From a checkpoint of a small transformer trained on Wikipedia: tied embeddings, attention and MLP in parallel.
Each number is 200 + 20 x the weight over its row's rms, rounded and kept within 0 to 999. Layers, rows and columns count from 0. The size before them is the row's rms in percent of the matrix's.

# layer 5 MLP up, 1024x256, rms 0.234, rows 197-222, columns 128-191
110,231,198,196,205,209,192,233,186,205,225,224,214,221,222,198,193,212,230,186,224,200,183,183,188,215,217,212,182,207,195,199,198,185,199,212,199,225,218,232,196,185,169,182,194,198,161,243,235,221,195,206,196,202,217,216,195,217,200,195,181,191,154,214,171
098,195,167,175,216,210,198,202,236,224,198,213,223,207,235,245,188,211,204,201,214,198,207,165,207,209,223,236,232,184,203,196,237,201,182,213,196,206,185,210,230,244,203,179,186,166,234,198,186,196,203,182,198,202,181,212,198,233,234,195,166,236,206,231,209
101,192,211,200,160,180,209,193,199,194,210,207,187,222,204,211,208,227,199,165,221,242,153,158,186,180,217,185,184,190,189,221,218,197,235,218,204,193,182,209,215,213,172,200,216,181,212,197,203,162,221,184,184,217,261,193,202,202,215,193,237,159,191,224,181
099,174,217,191,191,178,215,216,200,174,188,200,211,214,251,232,192,244,138,179,189,188,196,187,192,196,217,234,212,207,196,201,213,178,210,184,186,197,168,188,225,222,168,208,205,194,190,228,208,192,213,192,181,183,229,201,204,187,203,206,185,215,193,153,211
104,184,196,197,194,200,218,202,191,198,181,205,200,173,227,183,209,215,181,183,193,210,206,196,194,215,212,218,208,161,164,217,199,204,204,196,177,172,199,216,223,212,228,178,206,239,188,223,197,222,222,187,213,179,193,207,229,183,223,203,202,220,203,178,239
099,210,171,182,237,208,184,173,205,181,210,193,192,188,192,217,184,239,203,190,209,178,173,175,217,212,210,192,171,193,195,177,218,199,229,219,175,175,235,176,204,225,192,193,220,226,213,230,212,203,196,216,182,192,203,184,160,238,227,209,165,175,188,195,203
095,221,172,185,179,187,192,195,183,170,180,211,215,166,235,157,217,177,194,167,202,203,225,209,201,177,184,216,183,222,184,190,195,217,219,187,236,191,167,242,198,179,174,175,202,205,211,188,165,229,188,201,202,205,176,199,137,215,188,194,183,220,197,185,200
100,194,154,197,192,190,226,163,208,230,238,197,187,219,226,186,223,218,167,197,219,224,191,195,215,209,200,232,194,200,201,230,193,224,186,188,179,184,212,209,228,204,219,202,200,184,206,207,186,194,219,213,203,209,188,206,210,198,216,202,212,181,221,239,212
106,209,221,206,209,199,222,206,209,192,141,162,240,193,180,178,200,184,201,192,210,214,188,180,202,219,237,182,195,210,200,178,205,166,207,186,216,205,236,175,212,214,210,186,189,183,151,202,195,187,208,194,208,197,210,193,221,219,192,183,223,190,203,227,205
108,222,217,187,182,188,184,207,179,176,217,159,238,189,182,198,191,210,183,240,184,204,207,209,242,215,177,198,193,182,217,211,203,216,238,184,216,227,211,194,192,203,184,160,181,212,209,231,176,193,200,187,199,195,204,242,182,196,199,215,198,203,225,208,207
093,220,178,200,208,226,195,215,191,221,201,220,183,238,195,176,194,186,175,214,160,213,200,224,190,189,169,241,187,192,212,224,158,207,173,213,188,208,209,180,201,218,191,201,193,183,184,222,181,171,192,231,228,175,199,224,209,204,215,209,223,178,173,214,206
099,177,215,217,149,172,178,179,227,200,243,217,190,223,191,229,179,194,198,185,195,217,245,210,221,210,184,206,205,200,217,204,181,176,218,192,196,213,184,184,223,206,192,183,194,212,228,218,190,205,211,201,166,185,191,192,184,210,204,204,227,192,164,196,211
101,214,181,226,192,197,226,183,225,222,200,200,230,208,193,202,182,211,166,209,195,208,184,176,192,174,214,197,227,181,201,226,202,209,213,168,213,214,177,187,225,206,229,238,240,180,182,166,213,208,207,201,195,180,208,200,227,167,205,210,173,223,184,235,212
094,186,233,219,210,261,206,227,181,203,195,167,157,176,198,178,199,206,207,228,186,178,195,190,217,217,217,221,180,226,146,195,204,226,234,210,172,191,189,181,194,183,217,219,248,176,203,204,221,201,169,199,205,219,184,206,163,208,228,212,185,219,159,147,208
103,210,207,166,209,219,185,206,183,180,195,173,178,196,146,192,205,231,212,213,207,192,185,211,164,172,220,183,206,216,196,240,207,188,206,214,211,186,189,186,208,237,241,206,250,187,216,174,185,210,168,184,231,195,202,174,190,207,201,225,206,210,200,203,204
105,208,182,213,224,188,206,199,182,181,161,205,197,245,201,189,173,197,201,213,209,215,185,221,169,217,165,210,151,189,196,207,203,188,173,204,188,222,192,174,198,192,173,201,230,230,177,193,199,189,196,180,179,196,191,156,221,229,191,174,207,215,197,195,208
107,187,179,171,209,215,201,185,192,212,190,170,198,190,200,209,202,215,194,220,221,178,198,213,184,195,198,200,231,191,211,182,206,174,202,213,207,192,218,224,184,228,192,202,179,174,185,213,222,187,180,219,226,206,170,218,198,198,196,178,184,197,216,236,185
099,249,207,224,209,205,222,192,227,206,170,182,215,161,208,185,209,205,213,186,231,205,193,214,184,191,162,166,158,176,182,189,203,199,174,241,215,208,191,195,217,189,224,175,206,216,160,170,173,207,205,190,220,225,217,230,214,225,176,175,175,222,185,196,182
111,228,228,207,192,204,182,198,203,201,222,199,186,171,208,197,172,238,233,171,209,190,221,233,217,181,189,211,197,227,215,217,211,185,197,178,203,208,205,182,200,166,215,189,198,245,186,187,193,194,165,215,189,168,205,190,189,169,248,230,151,174,172,216,181
109,220,168,219,199,217,191,202,197,189,196,195,187,175,216,176,180,166,190,220,203,188,193,214,160,202,206,190,213,204,199,224,204,211,172,182,230,194,199,189,205,231,197,220,179,176,213,224,223,214,182,209,207,222,182,230,195,184,175,196,211,191,193,232,217
093,197,245,202,210,185,237,202,197,198,188,177,150,193,185,188,180,172,204,220,209,203,211,199,215,176,206,224,202,201,200,173,208,188,184,228,178,233,195,183,202,179,224,182,198,207,209,223,205,215,242,179,187,186,180,198,189,174,152,173,209,215,212,228,216
112,210,174,210,189,214,197,223,184,208,195,163,224,186,221,212,222,179,193,189,233,207,183,228,193,189,184,196,228,229,174,200,228,172,210,196,202,213,175,240,215,187,201,212,194,219,204,214,180,188,213,188,174,238,217,179,197,260,184,178,208,198,197,212,186
099,215,211,207,186,214,181,199,213,225,210,175,231,182,196,199,198,191,186,229,164,190,234,182,215,184,201,202,173,207,208,185,214,174,191,248,170,236,194,223,221,222,196,232,158,216,200,170,205,227,216,227,211,202,148,181,186,188,204,184,237,171,221,171,242
101,240,206,170,210,224,226,189,199,215,174,229,175,207,232,187,208,222,175,184,170,192,176,181,197,187,204,180,198,228,203,197,182,203,168,237,226,249,178,222,205,216,148,214,159,204,183,194,223,226,205,190,177,204,198,229,212,214,180,174,182,193,187,182,240
113,208,147,178,211,209,174,203,200,150,215,204,194,192,224,196,192,207,209,189,210,209,202,143,188,188,177,192,197,191,228,174,207,200,196,181,205,236,219,187,193,187,175,196,227,199,202,178,190,206,212,178,220,199,179,194,186,196,149,202,187,223,225,198,239
110,212,198,217,183,195,200,206,225,200,206,197,174,231,210,200,201,213,188,204,181,213,211,180,193,190,178,218,192,178,207,223,182,205,203,189,156,173,204,186,207,224,204,208,199,213,233,247,195,174,220,216,172,239,160,186,166,217,199,205,219,207,196,227,199
# layer 5 MLP down (transposed), 1024x256, rms 0.226, rows 197-221, columns 128-191
104,171,223,208,218,188,243,155,194,219,248,182,204,187,236,243,189,218,216,227,179,219,211,197,223,206,196,214,196,199,193,215,208,200,206,191,183,207,222,195,213,213,221,219,182,216,235,197,164,187,195,200,223,193,154,160,217,174,200,146,180,246,181,211,207
105,185,177,213,236,179,193,180,212,189,180,196,191,208,216,198,180,224,197,223,180,196,204,220,179,166,170,188,172,220,203,214,211,187,211,169,179,190,224,212,197,238,247,185,238,174,237,208,207,210,138,219,189,219,199,198,211,191,165,177,220,224,172,202,204
104,191,193,194,187,229,159,211,171,207,167,193,211,214,194,201,217,160,208,175,184,187,185,218,209,179,223,202,218,217,180,184,175,202,164,220,200,200,221,241,217,200,222,199,167,183,222,162,212,215,227,188,204,202,223,202,146,205,207,176,204,166,254,205,228
097,215,220,186,226,200,204,193,215,171,215,205,222,216,188,204,192,212,211,223,215,194,194,200,252,216,205,198,223,171,187,216,208,236,201,181,174,188,207,222,227,197,222,195,201,165,184,144,210,200,193,199,241,199,217,193,221,228,195,209,187,158,222,190,241
107,213,231,225,205,199,192,181,205,188,164,190,181,177,226,209,211,185,191,179,213,170,199,201,183,201,222,233,185,240,188,175,199,211,232,188,178,231,243,176,192,186,185,217,233,175,219,188,225,179,202,212,182,222,187,209,198,199,189,210,203,203,203,191,221
097,202,201,216,185,213,231,209,207,194,176,219,186,169,161,200,205,209,214,191,180,188,183,206,206,206,238,208,193,219,188,155,177,196,205,199,235,194,182,214,198,181,204,249,168,229,198,190,197,187,256,233,191,163,231,197,223,208,180,224,196,252,220,182,213
101,181,173,161,189,215,208,220,173,247,177,212,194,223,188,207,197,216,173,230,213,201,205,186,227,212,225,218,181,191,197,246,231,197,189,225,194,221,150,154,177,224,203,189,233,209,147,223,221,226,219,182,216,177,233,214,181,237,221,184,199,191,188,224,188
104,190,201,179,169,197,209,179,202,194,170,196,220,210,225,226,212,177,217,196,220,210,164,228,190,216,200,185,195,191,204,263,155,203,222,189,232,213,243,171,194,203,223,195,174,171,185,217,214,196,187,233,174,206,210,210,220,190,200,200,189,183,198,184,238
104,177,199,186,206,213,200,195,196,209,180,219,201,229,167,175,210,197,209,176,238,194,172,228,239,211,213,210,223,215,225,201,184,209,198,197,181,191,232,189,180,186,220,192,180,214,204,170,187,208,223,144,230,213,213,227,207,178,211,183,217,189,164,202,212
096,228,212,197,204,231,203,231,193,253,189,167,197,227,176,192,204,220,212,216,221,177,179,203,183,212,194,168,178,183,193,178,184,231,237,188,203,187,238,180,188,210,214,220,204,169,201,212,215,209,199,229,189,220,193,213,180,243,200,206,187,178,191,187,213
099,222,176,180,195,211,188,191,173,181,209,204,221,234,200,196,190,218,209,215,167,205,193,203,210,207,195,221,229,193,233,218,219,155,243,203,197,240,187,189,204,220,181,205,158,214,214,223,165,201,221,200,201,186,151,204,199,219,190,149,210,202,221,172,186
098,211,218,237,210,185,203,205,199,199,202,225,194,194,177,244,176,211,169,236,185,164,178,221,208,199,211,217,200,174,184,237,178,232,177,191,192,225,150,200,161,218,201,197,214,193,163,170,213,227,222,237,218,170,165,194,206,200,194,157,209,179,191,181,193
099,180,167,166,200,193,212,246,204,206,197,194,220,224,220,189,229,213,181,183,192,214,193,202,186,185,223,223,209,217,185,187,233,187,203,149,205,174,167,183,200,218,222,241,180,210,189,169,228,200,231,198,164,226,194,186,219,203,183,173,186,183,183,212,194
100,179,199,190,205,182,183,233,174,198,230,218,168,168,200,216,225,204,195,202,201,187,181,224,180,201,237,168,244,176,207,227,242,194,189,211,188,167,175,201,187,196,189,198,201,201,193,174,192,251,226,179,198,223,205,202,195,195,171,180,181,157,177,180,215
107,207,187,239,170,204,203,186,216,179,199,171,240,191,197,186,228,197,216,224,190,186,208,210,154,173,225,217,189,178,176,244,195,192,172,172,193,208,176,191,221,188,203,206,221,205,180,195,150,189,245,218,233,239,195,210,236,232,194,181,234,184,220,194,208
103,245,163,218,201,192,195,226,203,201,190,258,171,198,183,178,221,200,207,207,207,194,222,200,193,227,198,206,192,204,211,205,200,205,218,204,218,191,184,211,198,220,180,178,192,211,205,234,219,175,239,198,163,162,177,234,212,186,197,220,212,198,230,190,191
107,197,227,170,211,186,195,171,217,219,229,150,214,223,169,191,211,212,187,219,212,219,230,176,177,179,207,200,185,198,217,211,212,200,212,200,207,176,223,182,197,216,198,207,195,205,161,202,216,224,183,196,184,205,204,184,224,187,175,196,187,167,180,208,198
101,198,154,224,214,206,230,162,199,171,202,265,208,215,194,166,196,208,185,180,232,200,184,201,190,176,189,231,213,208,212,187,206,189,172,195,224,195,211,253,158,222,197,220,223,194,171,214,196,217,162,176,201,202,201,233,211,196,195,196,231,209,205,218,209
108,205,207,211,206,169,201,213,173,210,215,237,203,203,192,157,187,183,198,157,176,201,170,221,207,203,175,208,197,169,196,205,212,200,239,182,176,184,200,193,157,202,194,191,197,173,200,215,185,232,242,196,179,200,212,178,148,195,248,200,188,191,211,207,213
101,238,222,201,210,178,199,184,179,199,226,196,205,206,204,170,220,192,195,190,202,191,188,207,183,197,224,197,234,177,187,177,216,168,182,226,181,202,193,220,236,212,176,221,204,183,177,191,186,196,216,215,197,164,243,188,217,225,166,187,237,195,248,201,169
101,172,175,184,209,165,177,199,174,182,218,178,220,166,222,185,196,162,195,170,198,155,226,195,183,200,201,231,211,201,189,152,176,170,212,177,184,191,196,199,179,189,171,233,171,198,186,191,237,224,214,202,169,216,220,199,203,182,225,172,248,206,226,166,174
107,229,191,224,187,190,180,209,215,199,195,202,208,201,232,177,231,190,192,242,195,193,217,148,252,218,205,209,241,205,216,171,200,201,160,208,207,153,198,225,199,206,189,234,220,169,187,184,183,183,222,207,196,217,219,174,200,180,219,210,169,196,181,190,183
104,234,194,195,184,190,179,226,205,231,207,203,211,202,235,214,220,229,208,228,224,193,201,215,199,190,197,173,156,215,225,180,197,216,203,194,212,225,175,201,191,159,192,200,180,235,185,192,203,220,239,170,230,223,214,197,194,186,164,208,200,185,213,189,222
104,203,192,186,206,188,196,225,214,256,216,222,214,232,195,209,193,226,242,214,199,200,192,186,196,174,181,166,188,208,200,202,184,183,230,173,191,180,171,200,156,162,240,209,178,184,243,199,206,223,188,210,199,162,237,186,218,210,159,186,237,221,202,185,207
114,216,217,201,147,222,200,212,241,205,205,166,201,158,216,193,154,209,214,178,223,229,202,169,192,203,208,211,202,174,208,184,215,250,187,205,190,189,215,211,212,222,188,191,232,172,211,191,182,238,193,217,187,238,177,216,221,221,178,196,229,199,207,179,212